{
  "num_hidden_layers": 10,
  "num_key_value_heads": 2,
  "norm_place": "pre",
  "positions": "learned",
  "qk_norm": false,
  "tie_word_embeddings": true,
  "parallel_block": false,
  "init": "trunc",
  "init_std_down": 0.0748,
  "lr_head": 0.00729,
  "decay_fraction": 1.0,
  "decay_shape": "linear"
}
Each number is 50 + 15 x the weight over the matrix's rms, rounded and kept within 0 to 99. Layers, rows and columns count from 0.

# layer 7 attention value, 128x160, rms 0.0522, rows 65-74, columns 0-159
54 58 77 80 51 35 51 72 34 40 26 69 56 72 43 37 51 35 46 69 73 40 60 60 42 51 30 40 38 66 26 48 43 41 36 39 68 50 60 42 52 71 24 46 39 44 48 53 65 56 77 60 54 38 31 34 41 34 51 54 77 51 64 54 37 61 57 31 44 40 50 28 41 49 46 62 35 46 56 63 24 27 56 31 39 58 38 32 29 44 31 72 24 49 69 32 81 84 56 20 48 37 61 36 57 66 67 33 46 47 53 70 47 65 48 45 73 39 50 58 51 60 43 28 88 58 50 34 63 57 73 40 46 59 16 41 33 61 24 78 26 54 47 70 32 45 62 53 72 55 48 38 48 40 65 38 46 58 39 62
56 47 45 64 50 75 52 68 30 46 52 48 72 27 21 56 49 43 76 56 67 79 60 30 63 30 55 48 53 41 50 39 45 38 36 53 45 52 46 37 39 65 61 52 89 68 47 55 54 57 36 38 63 70 44 54 26 47 76 51 61 37 43 52 77 60 48 23 34 40 52 54 43 58 43 74 70 55 52 39 39 75 45 44 46 35 35 39 45 50 59 40 85 34 51 34 39 49 63 63 39 64 31 72 54 67 40 26 56 53 51 59 44 69 40 31 39 48 28 51 68 40 47 43 40 42 58 63 42 45 58 53 76 17 41 47 56 47 44 16 34 19 57 33 38 54 53 40 29 51 11 44 50 21 30 48 53 47 73 39
34 59 61 58 57 54 68 10 52 34 49 46 53 59 43 45 23 45 77 50 51 56 42 58 56 39 27 62 58 73 58 59 61 55 41 68 38 48 30 81 40 52 28 69 76 47 65 23 34 54 59 57 55 59 47 53 25 59 55 65 51 60 42 47 39 37 43 55 48 38 50 63 68 27 70 38 31 50 46 50 55 53 44 34 59 31 44 40 64 67 54 46 54 47 64 64 60 62 37 59 28 34 33 34 64 63 29 07 53 57 48 50 46 48 56 54 25 71 44 32 50 29 26 68 57 43 51 57 70 49 75 58 77 40 38 59 20 33 50 59 47 66 33 65 54 35 59 87 33 63 44 49 27 62 37 42 31 49 52 42
67 48 35 44 51 37 38 62 38 25 28 46 81 70 75 43 40 35 27 76 64 22 38 27 44 21 55 47 48 57 38 46 90 49 50 30 48 63 58 42 60 50 56 60 44 64 31 35 16 73 70 66 30 63 45 41 47 67 68 30 34 33 67 71 38 38 59 64 45 28 48 27 62 72 62 53 49 47 54 32 38 68 40 61 59 65 43 18 49 59 46 46 72 55 50 33 54 40 59 62 40 54 37 58 73 69 39 38 51 50 33 61 51 42 27 59 48 49 52 52 35 68 52 49 38 37 50 67 53 55 44 45 32 46 29 61 72 36 54 25 46 47 69 64 37 58 56 85 50 62 75 36 62 39 60 66 29 33 59 38
46 51 39 42 47 83 37 06 58 43 59 51 40 39 44 16 47 28 28 50 65 45 33 54 44 42 79 51 74 33 52 34 49 40 39 61 70 72 79 60 43 32 31 58 31 63 33 40 46 31 31 43 61 52 48 21 71 29 58 39 62 72 49 53 35 60 37 22 61 50 58 58 47 35 42 42 43 59 44 29 48 41 51 35 54 59 48 46 77 15 38 72 28 60 53 56 57 48 70 33 40 35 57 46 39 79 63 47 67 13 97 41 69 39 62 64 64 29 31 38 37 29 48 47 42 59 88 54 47 23 40 48 39 35 65 73 26 65 46 51 31 33 87 39 66 44 42 48 55 53 49 56 40 56 37 64 39 40 41 72
53 42 53 68 52 68 66 41 66 43 45 51 58 52 67 39 43 70 91 27 62 62 56 24 46 39 44 23 21 33 57 56 65 38 40 29 82 45 81 44 47 56 72 36 58 50 56 74 57 34 35 25 65 69 62 36 53 56 46 29 56 52 54 31 53 23 50 72 58 42 53 62 47 36 60 47 67 38 70 49 34 58 46 48 68 73 63 35 64 56 44 54 00 55 62 43 42 46 43 80 56 62 39 50 43 46 56 37 42 80 30 44 62 46 57 44 76 35 14 36 30 43 43 47 66 60 26 44 63 48 44 55 50 60 41 55 47 40 36 71 61 74 32 36 44 51 57 32 59 38 70 35 28 71 44 49 72 63 46 48
43 75 78 37 49 34 46 71 39 52 68 50 29 54 73 73 47 54 42 72 78 42 45 45 28 73 69 42 67 71 57 51 55 42 46 63 62 54 33 46 38 70 71 28 88 36 90 41 40 53 58 48 34 76 53 47 50 52 55 75 53 38 76 38 42 74 60 24 53 52 60 56 37 36 20 74 36 73 36 48 33 43 33 43 73 58 74 55 59 49 53 47 42 50 49 34 49 41 30 45 60 28 61 38 75 68 26 66 48 29 65 56 34 17 57 54 66 56 57 68 35 27 46 79 70 41 32 77 57 58 22 33 50 71 62 28 66 46 40 66 71 80 61 42 43 72 31 37 45 28 69 44 38 56 38 40 68 35 37 51
50 61 43 41 57 48 51 37 32 53 68 55 47 55 48 45 41 73 59 51 57 35 50 34 13 47 43 53 50 46 41 31 52 77 16 56 52 81 46 37 79 67 73 30 50 02 27 31 59 53 76 59 59 26 56 54 21 67 62 59 45 29 59 50 46 58 41 47 55 44 44 50 25 50 46 23 64 50 51 50 70 49 52 66 31 46 76 41 45 40 81 34 44 21 52 56 64 37 63 69 48 35 47 49 36 59 55 67 19 50 56 56 46 47 47 49 56 33 36 78 71 41 51 59 38 51 27 62 70 31 57 64 50 37 43 45 50 64 45 39 74 29 30 55 38 55 37 44 59 43 59 56 56 47 42 68 76 80 57 65
42 47 32 57 62 33 25 57 69 54 63 30 76 61 29 30 51 59 47 76 31 74 63 16 29 79 51 50 62 61 68 55 43 37 48 68 53 49 50 32 46 34 62 55 40 25 48 72 79 69 42 80 58 78 57 73 48 53 61 49 38 69 73 38 30 45 56 36 30 71 42 61 33 49 60 80 50 53 30 69 34 70 43 34 52 36 05 46 35 23 64 66 32 49 65 14 59 31 49 61 69 83 65 48 26 30 44 64 65 27 28 40 34 38 49 36 57 42 68 26 57 63 47 66 63 56 53 67 38 65 38 20 61 63 70 66 48 79 30 28 44 72 31 73 22 36 60 49 32 36 51 40 39 64 52 56 91 74 53 79
58 52 37 45 23 53 60 32 11 62 59 36 57 51 46 51 65 26 42 19 20 44 54 66 65 49 70 26 50 68 65 51 52 34 29 47 48 64 65 31 54 47 37 52 50 45 74 18 40 54 43 57 49 59 36 36 66 29 75 64 67 45 44 55 53 50 69 70 43 44 69 56 59 53 73 49 55 46 73 44 68 57 40 56 51 49 61 49 44 60 71 35 44 79 34 45 50 35 78 65 48 66 57 49 38 52 71 85 69 44 55 32 36 32 33 25 40 46 43 61 46 41 69 43 34 53 49 27 69 49 33 34 45 78 51 55 24 75 58 20 63 49 44 54 74 23 60 52 02 58 59 63 38 34 56 42 39 59 67 18
# layer 7 attention output (transposed), 128x160, rms 0.0651, rows 65-74, columns 0-159
40 50 45 37 55 56 51 36 72 67 32 32 43 59 38 55 63 73 51 55 16 44 48 81 58 31 40 56 38 40 28 77 86 53 53 37 62 48 76 56 31 26 37 39 88 44 60 51 67 53 52 54 36 37 44 52 06 43 50 66 35 47 43 30 63 41 71 50 36 66 41 40 65 33 28 33 45 19 58 55 46 27 41 71 67 54 30 29 42 62 95 39 73 45 55 49 47 54 45 38 65 50 06 75 37 66 57 69 68 29 64 58 40 47 46 39 48 50 34 43 74 56 70 64 19 46 73 52 36 52 32 49 70 40 75 70 47 49 45 39 44 28 28 50 64 33 37 89 40 43 52 58 33 59 51 77 52 31 77 63
42 21 54 15 22 25 40 48 37 57 48 39 51 56 42 36 60 67 42 60 37 76 72 58 28 25 50 43 50 51 67 71 36 70 71 53 76 51 66 36 35 44 59 71 38 43 53 53 55 32 38 59 49 50 47 43 45 12 53 29 39 65 32 71 52 38 52 55 34 44 55 48 68 82 51 58 47 52 65 38 44 53 57 63 50 64 65 70 52 49 53 31 66 77 64 59 37 65 46 69 41 51 60 24 30 52 98 28 47 68 20 77 41 39 17 68 65 59 32 58 15 48 21 50 60 62 37 83 56 53 40 44 36 41 73 43 52 61 24 42 86 71 51 63 57 37 70 65 65 62 56 28 45 60 37 30 54 73 39 32
69 30 23 43 46 66 37 34 42 66 66 35 74 36 71 39 70 50 55 72 56 56 42 61 28 52 47 82 45 58 30 65 43 41 53 36 35 23 49 63 66 72 68 51 50 48 38 49 42 54 51 62 64 33 36 39 31 63 47 79 57 40 53 58 24 45 44 20 51 55 50 82 32 51 49 50 79 65 57 36 56 61 53 71 41 66 34 42 53 43 24 40 70 29 49 63 53 67 36 19 53 59 73 62 00 62 79 64 40 44 59 35 30 22 43 68 64 45 47 27 44 54 35 31 72 60 67 69 43 42 58 27 33 70 80 72 67 17 39 49 35 68 48 32 61 35 50 47 37 55 40 31 64 80 81 42 54 51 56 48
56 62 48 53 56 85 47 73 30 38 51 41 36 40 44 61 51 30 35 42 57 59 40 54 80 54 42 71 64 42 62 62 44 57 55 50 48 46 48 35 50 62 38 60 39 52 69 49 45 59 68 41 36 37 29 28 35 17 35 50 68 58 19 44 99 71 59 36 60 18 53 69 72 58 55 67 30 53 55 52 65 39 83 67 67 61 57 30 41 21 52 47 34 58 80 59 33 62 45 60 61 36 50 60 42 73 45 60 31 42 47 54 58 54 51 81 41 48 42 56 70 39 51 45 61 47 80 70 62 49 39 34 35 24 72 09 06 66 49 61 32 45 42 54 36 59 66 54 27 42 42 28 41 68 41 50 59 53 17 32
32 48 54 64 47 27 68 55 47 26 36 77 29 58 55 70 32 58 49 54 62 30 72 77 46 20 42 56 56 73 51 40 21 32 40 51 45 28 51 54 49 33 32 57 77 50 68 76 66 71 32 33 46 28 69 33 53 66 48 48 14 86 37 57 38 42 46 83 48 38 53 51 49 53 00 61 60 44 69 67 49 45 23 33 58 47 48 74 41 66 56 62 70 37 49 22 39 43 47 45 59 47 89 47 26 12 51 38 81 81 15 45 47 35 34 20 53 57 35 73 76 57 66 58 56 56 12 38 00 66 66 37 50 56 60 46 61 52 38 37 41 33 72 54 48 38 61 46 60 79 53 56 84 37 49 54 63 54 64 54
39 51 57 59 60 69 49 59 23 38 39 53 50 50 59 54 58 26 23 63 66 56 49 56 35 40 65 67 57 72 39 42 48 57 81 76 38 80 56 46 49 72 29 23 73 22 65 26 62 54 43 66 51 69 48 43 38 22 41 20 32 57 56 57 10 42 65 44 89 31 41 12 81 76 52 47 61 42 59 61 37 80 54 61 72 33 40 76 20 51 38 41 51 37 58 47 35 55 32 61 61 48 56 34 81 73 32 57 39 39 41 28 13 33 31 32 25 62 35 58 41 63 69 57 32 55 45 53 68 72 36 57 56 22 48 30 29 61 71 39 52 56 46 48 77 70 67 36 41 61 11 74 64 52 33 50 51 62 74 27
53 73 31 75 66 73 62 52 49 54 69 45 35 47 20 61 18 65 66 38 32 51 67 53 24 50 65 63 55 54 19 23 38 48 40 25 47 40 51 22 64 40 22 51 39 74 53 70 78 57 51 44 49 66 81 65 43 48 61 30 71 48 46 89 30 29 47 29 46 34 53 46 62 70 40 53 66 43 39 52 44 54 48 57 60 74 49 53 75 46 56 42 33 40 58 49 43 57 37 43 38 55 60 63 60 47 43 57 58 50 42 49 75 42 66 45 72 55 50 52 38 41 50 74 22 77 60 21 83 37 71 29 46 65 18 55 38 49 30 44 46 58 42 80 44 53 48 69 31 45 36 33 41 42 52 61 52 65 55 61
54 49 39 49 49 71 39 51 54 68 59 68 32 65 47 65 40 29 24 51 60 32 47 92 44 38 84 51 61 66 60 70 46 40 69 44 64 40 49 57 46 31 40 32 48 68 46 54 46 54 38 55 46 49 42 44 84 28 50 16 69 39 54 29 59 41 67 34 39 75 35 57 46 40 62 42 54 47 31 40 20 52 61 71 51 64 31 50 63 83 63 71 69 80 74 50 30 76 46 84 54 51 15 38 47 76 52 54 52 57 39 45 52 44 67 42 57 53 46 33 50 53 36 72 46 56 46 34 52 56 44 29 54 90 36 35 45 32 32 65 31 54 56 47 40 17 54 32 64 51 28 61 33 45 59 50 27 58 39 34
23 40 80 31 42 56 42 39 32 57 32 45 41 38 36 47 46 64 28 45 65 84 71 53 49 59 34 22 45 38 45 38 60 76 19 48 60 50 34 54 80 79 61 63 55 46 69 25 43 30 62 28 47 47 52 52 61 35 70 02 79 88 52 56 42 16 58 31 73 50 55 60 55 22 42 61 61 67 51 40 50 51 59 81 44 65 67 74 50 61 57 49 46 49 33 66 30 52 50 48 33 59 13 33 66 49 64 69 51 64 58 42 38 40 44 62 25 47 31 62 27 40 55 36 21 32 26 42 45 23 56 71 47 32 41 48 52 19 64 69 57 46 66 74 51 36 70 40 69 29 53 77 16 39 43 69 42 57 50 78
42 30 30 33 42 44 54 70 68 46 57 68 70 32 63 57 65 74 43 56 70 38 53 56 30 77 62 79 64 37 37 39 44 40 77 38 49 43 52 68 61 55 70 45 59 07 47 72 57 41 68 52 44 25 53 70 57 50 09 47 47 80 28 40 58 30 46 46 36 31 41 55 41 48 56 63 44 71 38 47 58 27 50 13 25 52 30 57 28 38 39 52 34 35 86 58 43 32 80 54 40 50 44 47 63 05 40 57 62 69 44 68 39 40 52 65 51 24 38 68 60 56 57 60 70 66 42 40 84 54 70 56 36 69 68 50 68 34 37 48 67 52 51 40 46 67 74 49 65 28 76 53 52 59 47 37 67 38 43 78